{"n_head": 5, "norm": "layernorm", "norm_place": "pre", "init_std_down": 0.00984, "seq_len": 1024, "train_tokens": 101400000}
Each number is 128 + 32 x the weight over the matrix's rms, rounded and kept within 0 to 255. Layers, rows and columns count from 0. Numbers have three digits each.

# o: layer 3 attention output (transposed), 160x160, rms 0.229, rows 121-159, columns 80-159
# v: layer 3 attention value, 160x160, rms 0.268, rows 122-159, columns 80-159
# q: layer 3 attention query, 160x160, rms 0.273, rows 128-159, columns 80-159
# k: layer 3 attention key, 160x160, rms 0.257, rows 128-159, columns 80-159
# up: layer 3 MLP up, 640x160, rms 0.283, rows 0-10, columns 80-159
# down: layer 3 MLP down (transposed), 640x160, rms 0.269, rows 0-10, columns 80-159
o121:131077110098159123216161138119107183093181093139177159118161149125130158135120166118147202139167133102128120098165084078148091103079121093075185136090149219133119118096131133143136109131111098198127128096195143183118099138096094152152148136
v122:121117161158143074112190121163157173165149183097070138145136111113101099071078117097152098117133149113125160115136162120093209119145200086147089062106110100161139122144197149168132156157127071094169144055044064116067106121111142122153107071
o122:124164155148136106086132136128123076107187110118167127095108156144218187114105124126072194144136122114112147114089059186135114109106094165097123155156188127168139122170139078082134113120121165156199136201163173120169112165131107110172127187
v123:106127128079072121153106150154165093081108164095150154144104125089157087124086149143115059136147119166139133133120085089162125095082131122085191181099116147184126155116132189113123110159136095165145111147152133130054174181100131123143075179
o123:140091056138128109161118160122074142117122126141100156115168126139131179117090112155113130134127100112169157139159156175098135127105066121134100078136136113047113175149128094104106163038116142116085142108130078116204096079107121094116177115
v124:168138121136126118135175085152137077165093137111057196129165150100112130090141134104192110156108103129076134160124139143169106128140092173043151132165140159108181180149107076111086100127093081096088084176158166056148104080131161213116083112
o124:130102113123146109106100134144133131162138186174122140220110097162126134114084099166113089056167100128146140096114123117124136119115171119135125114149110108123096140088119155147158131085087159083118163018119092185153120175146140071162172162
v125:105123181144099066123214071176108124130062158132127097089147093136217150133153170151096082163117025106111101135157131183099140193125112086121114079093109109101146113154073147135112126179141090072145074114141151121113108167090123129140207134
o125:155158151113158134161108160079164134156136099089088145197140144149124080167138109114190158110170206148148085129103133095116185157141120164142164155216201102153169114152109068122158175100121133153147125123180100131152129140162115133151125177
v126:157083126158163130168141138144123102177098134121176104132091135046061089041126130116126124136165067084133090146075130134167118095130192093144169152119082179106106135162112058143207176154195101130093124084183140183088142125151130093121097075
o126:140107091149115124121138124134057086110164196096059103089133118131203112137138150134163108106113129133180126132144132115121135106147138186148081149119164081096157137132163125146159164122121121072184096131072083105136142144110091152121127120
v127:083155179138120104134102132102138041104116139106139081084136143150154115132134176132132178126145154125190123108176147100155095124030156108104124199183132158064082139121130192127103158098104185164135083097124049030129142092120176142113151118
o127:131091126084095128123116166198144170177122161177146114111142099129073109149095153111104164127093121162104114157118146152132101150186094123109160109149132101168112113182126148119082086180167137145147168170075179151103162146161083130152063142
q128:185145100015119097162167082131190172114126154054149151169118153135094191061118120097150118145133055094109134156120165060149101069119107145200116155113098068115135097125052179142134093196121087076142145056131159144125120155130153170181103087
k128:123150157102149116134127118180160218080151126139132094082095164154089160097067163076107213145159152128138134161175099079124170093137064149149208103123176142127129146101160131076176156160089073102101131120085190122152185173108121112145172104
q129:142115154199116172127088122158140115201122174170163174106116149231133094101100145167125140113133142136164121130149100131154132112138114144155197169148114083102102138104098139141153149046135105141120168132144118220100094146151091128134183126
k129:182106097164095136131125093146105094094153198184186146202107173134140177083191090140130140174170056171122210093116054136095182107154080157125087090111151148085111149147124151116163111118163163159170177165164135097185105160141089132133098090
q130:102107108165125154140213178126173078128074135165132163140140163178154119125176158116086121067078110099052092134189105163154129141094218169025137117168102078088153087053148095130130144177119117155148160148183107160141125145144092109105147151
k130:150117076148091055162190157090184117157101110179111139145155151138138137161164110140115149150138140116135125105196163145115180156171128146136147082100120140096040187114152176081174179125178136202117177161174129151151096147131132093129115156
q131:182200135180163223143176143075205091137149171132125136151085091086137170136134123170131173102186133149110154177185144218212108152208109149087155096151101090116101097092174119086116078092126107160084093083123086110084176180093141137155147073
k131:166139110109091119139111099056114150131154129121094139105089135181066160070055098106147118119135106149118101093124088122134147089171139080079118122155121074080206180123135110096151083187144087116159079117165152070148140179076191103022129139
q132:161148136080132171115093135175073106129138109040142105123173196142062129132120153124177117095149107134153099066125147153116095097091147167107178074137128104236120121098136155095159131158118135098118140099134101126115094075113037119101069146
k132:106103124092149115127132155139097156148227136162162067144076083148124087150083144145168124116175114076138133126048163088142104137171116165118064134115099126190159113136100138138142180063087153137082146100144109119116145134067027124110109140
q133:120108096078171142081113154100085095116079093135144140123026107103092088157223146133104128093093116112147136095103077145145104081187096122142152089186055173084191183118207136091133087074124194151105092141122197125075156146151114138088148168
k133:163118142129157176146126120095133085111154117176126125160098154098175100085115155121108140120141169156167110118151113170114121117155091086122138127156116151111096145141136093055099155120148157146179164150099042144143156183112136101187116115
q134:104078171164123178160103169090210113137099105149093159092127120118124107094084128148143086073182171167004150161158206121083196103132077160160183137143106158120116082102102149033170136160118117123170143116083131148122117157159122187081109110
k134:140126129117132155117165093172191156114119197178108100123100114176101118019108105071162182147172152176129145133078142107166102117193171148095094131137173110109175149164137157108164128255120139122124158150101110123111140156172093214097157100
q135:072070181083121088068110118128103086125126228177165236190143144105135118165129018071087156131140122192146079143127166115120064068187134152099107118186146133205161117095116130045164137097102158098128121081100051072144147096183158152141103147
k135:114076211073157051117154113111157048113103116154173164149118077108185142186106120146124157181138073092157130124105164142105118079153135127097098125071146132154129148154128130069178066086150064095105133097051109162128124082120153100100083155
q136:143153074092098121180134136130115102127151133095103114145160138195193098147145198177153152108117111148128080116130134151106073156169167076115186093090093190119163177046093130147117112096121149186177143140085121104124132127096152117089101073
k136:184127101096085074134176181159130135137123094053087107074145151134134102135128108163130122138148158142141127133114154095090104115024144124106075108123096173116177059078121143165137095151180162162149110071117105169096193098112080114083131141
q137:135106146121147195063113161143160219116166108159145144151173103097167142050150189150145156136066096149070109159120129111094168115089134123099096107129087115099119105093067112134123093110110174136075128077127123101104035070137065097169073160
k137:156133142160141160070152153164171096097120148176155140066125094112142117111150158143123133125089085121107181057133078195084170095094148147091054158096090156124094140116160093123119098124101135138091139074097138163121049181120111031151107092
q138:102163073144083115087154201086129147098139133109095162133117158113186147113125133132125033137203101134115194111204023179084139124145131126149075215137085132137144160091163179215115156128172051078126179167101072106151076080166159100117139071
k138:192145113178187156156091120143144130118132098116088162147147117172124102143158127098088120115135077026204207043157146170133160140140134123157090178195077147103121164127057128135115167138065135098071071113132111130165123112146178061092129109
q139:097132124141181105105067101134115098066142122150166151115104156094132168143146076131162118112125184126210083108093138115184122116173135144112110110160101092155156072109109097101162157085137192133162137197159080195162114100116156124111170126
k139:174121170152112146145142143088140033102119190110155127114055114048151153093100139194090147106147194151122150119108183130154067123158118145136116133130165093093104221142138100131123223116162116084048117154197100175077122135066111143084181137
q140:110132086086100153138164125127088060186088079161168181094110135118091139231094100145109128104100090101117147141077091096125170151128116118096144164140169091199074105103175086138062144078140118131156193130178205184174124093100139074119111134
k140:089133147073162130085113162109163173138134094074178141133184206166106194178126142130107117127120115053178140112147129193160127127152071106082140108179161041155182126121181207129127160105197112160148135146200188131140147168130125166149041193
q141:092069133171088136151138089160200145164110192198162073110080174111199131150079056133175116134070158171118142110149124128125086126134196157089147105207095123140116096151123213066072148144142198112166138103094189176163100109107134155117159189
k141:099214159176093068081141115168193076156162169140130054131092116131127171112138115094127108134083165207176140093063149128160136121137117142146156068090095190182101107155061142112134125133152127176117133164134163163115059078128070136140142086
q142:078089104074093118129118146084158086128086117154138095095215145121146151134119051130129121098129143188134114045119097131105140152155139150154149151145132205142073105084111150247169155157148148129193105141144143110081091111144110105057158168
k142:115081119160092134152168121139089118138134155132165091087170151102099081125134128091139142120088099112164145133107127084142089129034134218134148143127106101131091086130129147098148145134133154140153089118118162127178112123094153143088089141
q143:141131098131124136052162150078179170117082168102116037132097132176186101214136204145084093134126132127080097094124097092117129069116080064102092099148155113120119132107103142102170164081147113135154122119151040164131129141080056176106138121
k143:132156108118124155101131137101057131166194110112137150098138129160206171070114118170165127099130116107166098095084171117172068112148149130062174160052127116144111145133122115082192154122139146104165089073132165139137128063131134131128165107
q144:137127183110106110113100128025149164130083126079111129136203146148171127119133114102048086113156143123137128184135078091116126163076058233123067088086152199104104130050138094167103158145074081200221112180136109104095147120079121173087063066
k144:140132144147136110119140127150149126123158042076079099064137159101208145079088151096125112155143071094174179094079091115167125149154147122113079094099189120083112098119150139145137130128128215143132156149132119134098137167128147146061154151
q145:165117152131106121124131142133144135154135140069115174167124159107135170129109065119141151123141076125142108160165105109118162108146148088120116102126106139165159132152143113149155164126041164070177174157107115171000121197109107108093137114
k145:085114171063144167149100176072118170111108102113154084174147135089114121148141120098172137168141113162069127127057169137101133109166163106128117114119103120080071144193193115130096098176150119167144044073072084146097108116069192070067118155
q146:112093119118149131123155122142183129137151169163163134138064141163117083170187104137115153147138104154155099105206126172143163096173129175150101104110065152134118107203154128208079137161170104119124063114078099100159122155113084075175146131
k146:148158164152075096109053111108191161193131107170129110129070146133123106149074168165181158167161116119123098124116138161136043225109146079132068123070077154106178157120055179151149112118183125113053094132132124116104102128147162157065080089
q147:075168179163085101055121140136196114163147151060103105155110119110127123123142148114156122136162159125121209136101098144201137134109184106128107138159094139133251123074075130201132167123129165122146078121084155166139121195077219088051087121
k147:119132076160117158124141118075160158162127119094148140109120146117133157100145127139146130156016160139178145093143145120087103109154137153162088167144143122110106107137170156158180101147148173124137089095172057114085134112118150177168063055
q148:035112085165092196149142150133181184195124118175138151143143152125133122124085143077092178107156077143139079064128154151096088142184115098118170119137113196160148104143177097120183192159168164175147089115170119071166058169055088115133112135
k148:095065069134198133178100180210124170148123137147182076210175168182165126100115069109162123103121127170172143081136124129118140192098129114082129145132125139136118205092206110157106063075145085094152069128109199138175109143080136142125183116
q149:103181135083149143087080032127154192122130062056086133166144143019046123150125123178074127137160141083080117109167069116184115106077169089100145107132122151101158100102111116142015183178174125169111153169115128173082078139141167099095075161
k149:177143132122151166131172143112142127083149107123166096080087165078121115105125107127156101128105137086163100156104085093130126200085102089116211084102135155176129103106050164170064153152138099090125176150164197085148117084131166085116149128
q150:122149145108130124136130073194115098106074177081117155156128125142198129093091159071070110109125093111155096165126113197113134101118162110162177100074120145184136173097106140091060143124138106133081209204095154003148163142118028098128082092
k150:137142106084154163082169142084132084179097134123132112129073145086073115147203072103118134149118143089132144085153063089133114113102073085159225141064072118141185141083166103104106093132118198170118129111098112136165141091191146131144098159
q151:113095130092154174045174122102069104071084148052185092138135139065192158137148138103134126133101144096127166047132131107112135147087125090116106077112145119207062122108070126160091154082079138138140136152096148128138085071130099213185146117
k151:056136147130137132061078111185128143113166130128085143083078180129153119120073126162140124154130131178127143095110099081163165145137117110200108139166123147149106135170105183107132177132064046136121171089111170165179085168096151151121120085
q152:094192125089129126109089186164162165105085189134223117072111144129133092110072109174120127064131149126081078151089158074166088108068219059112118151083107152156144126114194110139117112128152112152113138119154236148152075124086161119123126080
k152:163128084182108132133135102133159127167126112149141174117134136097195218108195148149050175087073068192099054153091163096100083153125135032097100094072138137206131148127170165162112104168122137132129117130099177095130136105119141201173163186
q153:092157153149115160068123163077101123139110146045072147142153158157114161208157133117151106139151081071127100116144114092129133128157105154065141166145170144094092186139120152195084081016164236104167190140111147122103139143142140099167138168
k153:113152149128134106094136117114092159189112119070167086162118119125128163176126109164080114146130131107124117129047124111122204091125160115137105150100186054126136150116158132117116164182125118093137143122147136058179152114081124155179087151
q154:134086174108118084134162132140109122163112139099145128162086123183127149073171142061018096140149134146141143117166165199188192156104204100130131114196134072108096130055156117143184162146183122101206129136146125170116113104093119024131160089
k154:107085070112101130056159165043090180172097165139107087121132134123131114087186106141079034116103073143094110109115093165140166129120132215165120146131102144123137151054137182102208127131106166101175125082116067112134150135142142103109135138
q155:117176140173074136127108180099164217107190189129190154134158101101060162172163103058119158211148092147136137070163106151116197119124129052123123093096123115116109114152128121115168135174112101132116114096137144121136141118096138120164192093
k155:141056121118081145144129158146138124140078196115096105156113231134101227127069159204129166163144108097138063118121093132153136071169037141181132133100149143108135205115091164147052048159162150061085150107068144140110139101034163164142193070
q156:160113107135047050130125137155196147073114124133125141091113194165128154083148138115056140131073106131159149108069088090135072153208065106126133088166184144189081102155130139137125106089156146120139112096185160153096141118149138142151109102
k156:143153095117087119100112127113177089181125150098129113054129120151242140148123105144182122196104162146145158097143145103159123080150127191118159131201059109154113071097057117208112106115129106130139202152149083171188126185157162201086147121
q157:187117180174160159157164191111082123084110190191158110196078105198135152143150127087156090114098112167076143171142135101132142105130137109216171119058139158110120148176164103121123108065212131089116128191078101141102092000081106122076130069
k157:105100124104127158125201108184057166157142121144085102189156073159107146118097092153107135176053155089089083127143149096138132103093115025166129084078111097058128131171143121098153159073193190208125107119128144099133133148117106065096213144
q158:143119122129130139128146031101122120092114126101114129088102099146116160064176128140069146104170134130153171080172132117141076087155141097111172120195159125160155129137158130224069143124153123125097084166171169130091128093145184069104076115
k158:082138170142166165111114093099199146142105104085121148115097124058136099141144071136082147130086168116117150193088106123163175114099092133159119142117118139117168089124111164152136116114173086115089156129113125146155106144132162111162121105
q159:179095104162154135139155114142112156110145090139123119166133155093118126178169160079187157134190157175142066188070166104091202081142133177139138106189141060115185149150129094181122156091171125121151095159115123105116141113128127120161108099
k159:089132131190124150171069144120169070186144090131123095121196118155090127175153151173136110172107101192133118117038055105058109107185115164095142132154154131084099108157110148069136143122172115101103129158044138120089182142118157101102179204
v128:096171169109074093109164115099109175198159191077131098114193145139163146131123158134137112143098154115126131121122072115146132088156121120109075110118138135225078139156138143145108067103082093115185102128118083121012132175107142134157124127
o128:122125093121081106197110167171094073097134119156130125165121147068187167120111110130141097113152117092069137169132109164108183196106137131131149162144169093144167131126141088085121135117164126112137091184160092192172129134144099136077079145
v129:115120104103136143146065124053109093042162180095129171138149089096191048169106114196094164195167173124113156129173139094169136184123104129081134089162139067165151141075091058131209087146123108102122147112118185133072154143117182162164107198
o129:117171139140111175137157164139147132183192182149166112114076140149162115136114136094185138140121142112162126103147111192129127146143089106137138113065088183108093112146099161077084075061144076148120057203112174175134154095107088133109152094
v130:081160157081111162165121148099197192171118167124211141102098147094171086089160169155109134114148050160117121098132045057131162179096117114117132119087166125132130163088092099174094118106103084112090118090132093139108145153078138115164081152
o130:117163146133191126142184102075077053124130115137146187132174140173113077165158140191132082117180154104076128134161118188125113163159190173139116154183119129146150102113164101101160136120159093123085103132126120100181100090149147162127120146
v131:126154232147127092102190107084099131137068153174111127111119111194080159150118107150099073147118094083130153088152136115187101150191175097115123094156150108161076109128072143095109059169089143092138155078160101186097100139177089217136096107
o131:124159043173115155183052094142165132113175109088112129143149132131072074114132171148157096152088152154137118157139126107085163116096126156156155149179140155128164162138161148192095160104162120097087114124109117070101177177117148079094095111
v132:119207151087134139139096053158178116170152134140122095120125106157170111105169139148077132105154104125188094140120180135145153106113116113128091109132146105093148175094122163112129111103148111152136075066182081121138141138125172075108073093
o132:109130091140134137151111114133139140150071126147105166149165078110096116162165153069106161145089090100130067143160100151113119096172109128140134198137122083189136172123107158130103074150163133148154139106095171102147141138127085121179163168
v133:103085107079153115152103156095125091130159101196151112076132161114175165158120150080149070098113173145117081107146102173175098080112140140109095071169093147170115101135124122124140178129135110085097102089139070122097124062099167141112139079
o133:132119138114064159149064212076123142117124149105139144083147136079108148149145151094129100064211117093118115129115141198135185171112172103059152186083152135113113149111168138091103119143132088172141131106140147074129167251101103117163115145
v134:171140104126063120084171078145129168161094076106146174173157161142085160009111146116121186142118128153159135158159116094071167164171167186154110153060205114107103142125043096080131086102131133112141183070135184155159136197129091138106162167
o134:134121130146103178089138086139100120100150125068194150167138131123143088103165113124149130172187141144163151092138167157170136117107071079195096159149126118151171216166166167142165107115094126052110103154184081120132101094113118125091145086
v135:146083125145064209081116165171080171137132095161103110125112176131153091101116134098126105122208115075153124051143093071130147134121122140108162147179149116145154157135176110181130149094113117161142118113104151068171054103143120120182092200
o135:110186107075142116172179105068179135158156128117151171132153121132071191116075111113115171149130084082122094206125140105160133103111139108111145080090161133150165078062213165145158057142121110117117166091162129148128140131109127097062090080
v136:125131195182118184142184144122089109116110143151139081209158097108133123110103095095161118154164131102149186119107156171124137125124154167128166128129097054142174142172076105075119127130108159102040096116099172153113099137120150108143104111
o136:151092089119127127152121143126149125119163128151094158128161182136147120172145119092126124153157077107165117083154080119158130146137138154109121100158096222127081186102128158160136150100070078113151166126114070129103066136140118109110139139
v137:092097138153102129152104096097179098125121168092080109062089083162100121120189071083137089142130123152020126133177120127090176151132141117123158157118092183059103157094064087111124151143175106108145114112204197170229057134071123142181131214
o137:130156147113183179123104132126068139105171109123146144119140183142068098153076132163186178122211144066142074139084159119123107144143091094124071116162158056181144152170150161113127175053104111111128135137139141103144162098078118195094151154
v138:129090016100175112116091089126142146169149195118120147166104094136121143136159119180144127114139163092106125207127123162146205128138154142101152060091133159000119079127140099039089098136169158131075110103066148107091111105088148095193039130
o138:133153146139095108083111149141169136100151095157117119188108124168135128112115145147121088103105143133148150028079173130205093137141162158134171166154092124219098098125099132123125120067075140090157162121159092174149150150105119255122188175
v139:199128090234107114151083119101134156071116073130148092127124131133167179131124152124134091182139103070167088117109129161186112148128098098019116131190128188115241157130098108175130118103134136216207183192153149092145122117073141114134078102
o139:043080165083108147144114071118123091138056167149092057191164146127010147119098068062152113126167130189086135100108185044130149059107084145167129136079107122127078072143176147078176126152125157082112114130074121109135099159122091080112073176
v140:114090101118121090127102062126154107106162058170121172105129080096143116198143063096135164109155152170130133167076089065135151135099103112165194123115170137123124181105147084122159090073194100127066184092114146144137158137115175164089078165
o140:099121104116109137120134119136225205139105149142162157137170148220122128049109175156126151122133101133086132089147112117106120176059187121156054155097118155124114115159126195098140130118091121198107130084142133094171110093183125177116174109
v141:064126110088094143087155117141073146072097186183136130099141134162057145129098109063124168190083085046129151147098109177084165073110139135113126082177135155121113135120193116126171137075106141114045119140060119106064130111144118162113154135
o141:143174136199176121194122167113169133135174038141127143054124149098179105077118105159135101113150116150110153128140080116169111118135164123111132088126126140083118103175148098134133091180071121161117172122143122147134116181174070148095090118
v142:136147101057172201103163182124132132146119157142132102188098148075160136082105081093163219138161123132010143058083184063167165171117062152027099051043155109070083139085177046140137179144193126095167089106163129121142160090123170141144133120
o142:120148108145156102146111166118130128066197122152150107139144103117098092121126100150096124119169095143222210113155125139078079123120151110146065126120069234200134152062095107137159123157117096129055140112138148146131109077162120132063051143
v143:129095120026136139175208123230134159125147193144156083120093162112152122142097112130130096123125076098170104146102101144157117087145129119115147048091120145213131134089150146090173121128138145085134162074125091117145171156137127143178076141
o143:097153126148195136162122144107134088109076065062099105102163107140118144139151217147115138116120134145138158105093094149091193124149114169148104143208122170076102134102148109160156124189058125111157120127118157074120132104141159173121152161
v144:106077176142162107126167116139145092114130167112100138078134165136127109101109089141222156149106124086145140205116149181095179121174096110116138128132109176147164220081071076085141148115088133136067126136199089079107097105126136172109103116
o144:126154106139073133128094172085135134135062132083151138118106117109148134078104149117101130079151174126131133115110084086125151101137163123063083096170105165167120070129103179190143163141094106064145139137129252145108122142120079104134151144
v145:092148106150166138129166118083099102085155133101097072186146071105105148148126164139191087151099098180170136122131035092151153121134152108111163178129168161137096189125069139201102106120179111162077110131105111113131120143101077124179098155
o145:156097093109137114126125133168121129191154043179126170131141145194155115095107148086129121216169164151067118146152150154131136129081078139100141087104095124134075103123156087105137073093102154113170140139104139093191106147189140121098163109
v146:154135095082090135073152190112130103052121180043076121118120173098173044190178108091103083096105106207102149146130156142136116124117117156137089097105219130129119144130155089131156110120081119187127134012153193071148137191130162185097065113
o146:189096137148132125144088072139148116083147146129190098140117052123089174132092146157130083089142102115143147106138134117097166102136164132208151116093136132055119167137105150154175166165139110101094088159134087187136112115140113088139126190
v147:149116087119150065127095167123130209115205089108139127098118093104125082104173163107074139090125092186129063186113139035131086147194120181084176160109106121088158152173077142175134083084118170113099126096133109103126110112168161131165092205
o147:116113142171114094100161127097117067138065172112078140143108144129126091064171142125168077156153098100149132129139157197197236158176092096190138121144092098094070156117132190127113151139156155133217154177166105149159132107129097131084133134
v148:111134136129119132159109218158136073118144171134119087106154140208153125106205118129134073153106112179104132103180130157163130124147068182134062082128171158150147118189124174106081133095138115132122163083133128074162145142135149153157084103
o148:135146149065135072160180117080151151138132083089145144159131120087087049132099127079200145049133147094070156181089124120093130107183124103179222156157150151126122128154146135095122153151106091122162133116174167173131128156121173121144145109
v149:113157186148185147135153096155138123161082106077136132147151157186096112108064162073074092056122139163137113128171122164098183169086149143113131135144117129116130095115136107077071159099141086096124160174138100197143108118166153119084151066
o149:116136134082075086135111082081099145063103163145127137116085096094185133065116133108153089171135141128120143085149126149145116088152112109110125143147186138104141082138157099126183048061110084140121109107138103139109111153161115140177050133
v150:100117195165125130119122111129102208110100109130115159130163156136083189115134159148170077169120107111166156060106164172205115122117089122200159058060063156081180080130137104225082095135078074024137094101085161169181166092149090198155105123
o150:149122130168143111107109133133178083124081106117168107070112164143172103190155052145115098109059131172154135155074121146096106114092203052059135162135091061184126112092181148127134138097132128180115154132099127099112044132190172134112106193
v151:184143145103102126134168128140110123165095086109085172084162140135087116100133137134159105163140073097146155072126161121099117129151050147124138078169159120111172158142120111093100150126118087143172149156145110082161137140092123174050133143
o151:124114123110106154127138135081111120099112130097141089143131080058146138135120096158127094091077169138158139109118050159168117123082160072093126101088112189090110089137122131148133089107168103168161095082111146145192091114105103076188140148
v152:129135112160131069106133072120155142114137078104117050162131105099102101121127078116092104195103127162105121114141059089095139144141126090117150168193141070161123130172146153152098117130122141097128157130139151193138112122115080162076108092
o152:090120159108122104106105161175097092142133101117140160144161179097143159091095128086116185175098100151088186128119130162128171153080103140186110127145093170100205130129138176163115093128204105171170143129152093115121146114177108134153135137
v153:187124103098093069153138107125094107112114073166161081091152162109115148097172141114110118107118154113153159105064073091176061099156122173138127155210123132115088134114146083101165122113171074138102148171199185173122203134117134106154140129
o153:104143166163168184136086176166114148195071127158107128165122090176150075115125101084112110134146082173089158169150123138116217104018142078119095138105114126107114151184125156108176084118113125117114105108065112148129121086163109194087198072
v154:172158159161119184095196169120140092172195202102094148066098119097093131130190118116108185149094120106175145116192160141096136186125200125094143093118219155076093149136095127190116155145184063117159147075120168152115152144123196067134143132
o154:126130139104119176145090103167130089104144127095112107150160103152186066103059146114134167137180210172114091156167180134103070107129100124156179115098106173141137093169193128115128160188138145156109168154150129109142149154098112170090163169
v155:101149147214158126135125111215090066152206052179081125177125097072188134120112104158149136110126115118129132096147159096154135127091138157155114097121116137143128090125086153176172122133091111118146130141156050083229138122111169151155152130
o155:111101162112164172123164157125183133135086094125122165095110125129098120073165128143022141144141113080112183157082143185127104134111109119100133133158148121112122176186132121073118096164213162164124140147148147124106098140196081091126085164
v156:150088149151127134078158095065128150130152138180107180120150127191139148182153102023117122154061170156128178155158139151076169128149119105142101186067124091126152129076073220117140100112134108158098150092106124140106108097076105128138163144
o156:123095105161097137181099113086064136086131102143168114168169156032077176124172119147149156129052107166100117184086173099121114179078128069101160108112126195174094109207135078144122143122109099159151135121185126129136146159109108161104184159
v157:074148088174140158140155123142080135139046122150164042135107140126162114212070141144103147067134097096144129156120094074133082136123168183038089165151123156118063137144170135100133067152045189135143110147135123147162187172185126188192126121
o157:177121123089098112170101134157174110184104125118073117102096134083140064062164163114133138150166113141063145151189168156123138172139180148158146101129144104148116075084117129147104160137171140077093100117065090101084095118104140078050086085
v158:094139139170142160177191108155181051184189171143110083117087223058110069131164176066141154097143082103158084112125134126114150114124072084184092131098188121106135105131168112119093110069176111147147088112108100132160163142116117154094145112
o158:091114098058178146098125153185176129155130110138124123104125090150164121130111133175089124146163145096084095098119079054178173124090139064047197111169152155160146157116150139103196177191144087103143170127150209142159129090158163116231135097
v159:061135056118125161134084135124151083169127169083166152121144134105171115166093096099165037196170142087086133140155183182142176134123191135128138206128083095131142112050067146134180150160154115124107147132113140202115155132098074185124153116
o159:120121156133136161105092126124122085139116148058074152144121115105139134097123119109122177110122104136129140110146097094122084107134109129118157174102160102111116118159122067109067117002127091077115145109162085095180051150154097080098108130
up0:124169089167113132116144103134079075094150139068120122152067156102160189091116101189078065082065093126173075164116122135150162116189145153101166147104093117185105144154156122107109168167169122110163129151126161137156081121149135157086095146
down0:157091158055133207140140157138092134130125096093128120141084115142164124121102156187101131138101113174128147119090152176111126108129090178185165138123080133146138193123105136102072142188187088087185203151127098122093142119160112097173059115
up1:100077125117145142163129107154153137142144156102105166117182123140142097115129130129177112119153098110071078095158112078112129142135175152059152156126128101119104133099108150141098086130095108105132197048090141127114117136105153150192135153
down1:142147088114146132169174076107183197121148121162171121082104187107142096121124116171112137107112098156107114146087157152127079093126151175152109130180066111135105141137084087108134123143137100108157068178134073070178127108126116168133193193
up2:124101123193088160101110078112189110103142112154152122180122148129085064117127089143192147131114164186127110121142140038149106095066130090148155121082144174117161136118206097132116158133146152094081131192129081129089074166132164122150083171
down2:118084122092196100099102166076185120100141125104112103109162110159168176150061155087086177039142154112142110162082115166099129182195137032148144118118128128140100098109071132096124127057145178076159078101091110086119128092090142098128135101
up3:135169139117136147135124161149214080091164110135129114138124093185091122116149143137118181148128153092094118101156107102089112132118130146077158142184110185115122120149095125110151113124172071131098068157080124078129196113133159124143118152
down3:110148158097114115150140128168090143106124121154130102162132127108125125103092097160116151126091177160152123135180112105162107124174105128078135135115113110108073113086107147144097110182078139120112156114100131175134096165110077080115112103
up4:142158117173133149130100168074137159125084104121137100129171168104120140080107159128150147135110116093129113121093092116123165084119100107138184091162120135134097100125098160180125152083157168137103190129091110130147146121127135101079067155
down4:117139147093128084079156061168115159145125169114106113149138103169145160083121157038174105152110141146114109192142112136145083103114098103117100159130111104100054146144121108160137180126126129092130132120151124095092106150151087157096114199
up5:129109131078099148099071082118144131155094165039092119073125119119155068142060176102151136089104155148196182106106146083106146121147100141094143183136133211145087165157203131192172124089112119161098159111090092071112059101106166071091104137
down5:175155030163123169101056141153173138108162151123154102112150112095141095083155124062181119096121135113101149164157132120150125125110190118133171118062118102181138193151069140110174075128155130162173116092128120205108173099173132110137124162
up6:128107091088118082147102096127143167146147149137165144112110112135141126161164090150122095086131130114157146152136177146138126164169147134123112122138146129140090151133128107117170093124113121141108081173099075157206146121084120146135136117
down6:101182161113117110193111109121148139125109068151122073117134107090174146132142082146120132109126073146112140106096123041095111100146078107107129143156072135148127143115115127123121146126071149131120128127119140132112093113166085104149165165
up7:147138106060133098157175103160121120105133086132121123127107115146136160109121148170104143148145079143140143089165175088092122091134137154173157072131138045143123105106079080120159146080149104089131176083113101123165080146128117127141147106
down7:081123103134168117102118137131113108111157109170102077181152174151110068140117077162099096128087149118112097077099147195146127079128116165097135062136112140121168155132204089160145126183085098089107171087080103113151151088145145150105175126
up8:167155167163150116161142096153137106140053109172154092109101120067151162108141129162081105139102144154077124123074113078065122078110198082122140114176150152068102103148156111144134182148126086117090168144162153113128110114140132145161132086
down8:133142124088099145135161128133086108136106162118179124157116115185131137154137172138148164159098139172110111055146084127108108114112104096116108123109113167122153119097095129102104127116148116085143120132140129127034129199138129109104098128
up9:146160163024053155123121134155117072151155126165081106133157171078095041117124084234098096143053093141106092163097100144127162176090109110135182156155087152140109114139181109190112103142120139123095116164082065147165127174149173160175070100
down9:181132169076067161149067125125076126119110130171122123128166126095152117126138101162044129152084128172191080163067081112156131153092129213087199136122118155132177189148070132109093128125154121094095187125170130181141083140108163134137121095
up10:040133109169108143180095119067122088125083081104119072140114175119175090156098116137168057095105087137150109100150104103053102177095202145169071110193177128121139092089132159111156195119136149180089160135124115147199154160132189168108135176
down10:128130112077185118077144117165147116157124125070103160145131098101136117093120141160135082140203141154109099099112107122131136124135115120127148120166185121139175129127166135113116071092068117084148129163116116121164093126100163102160139164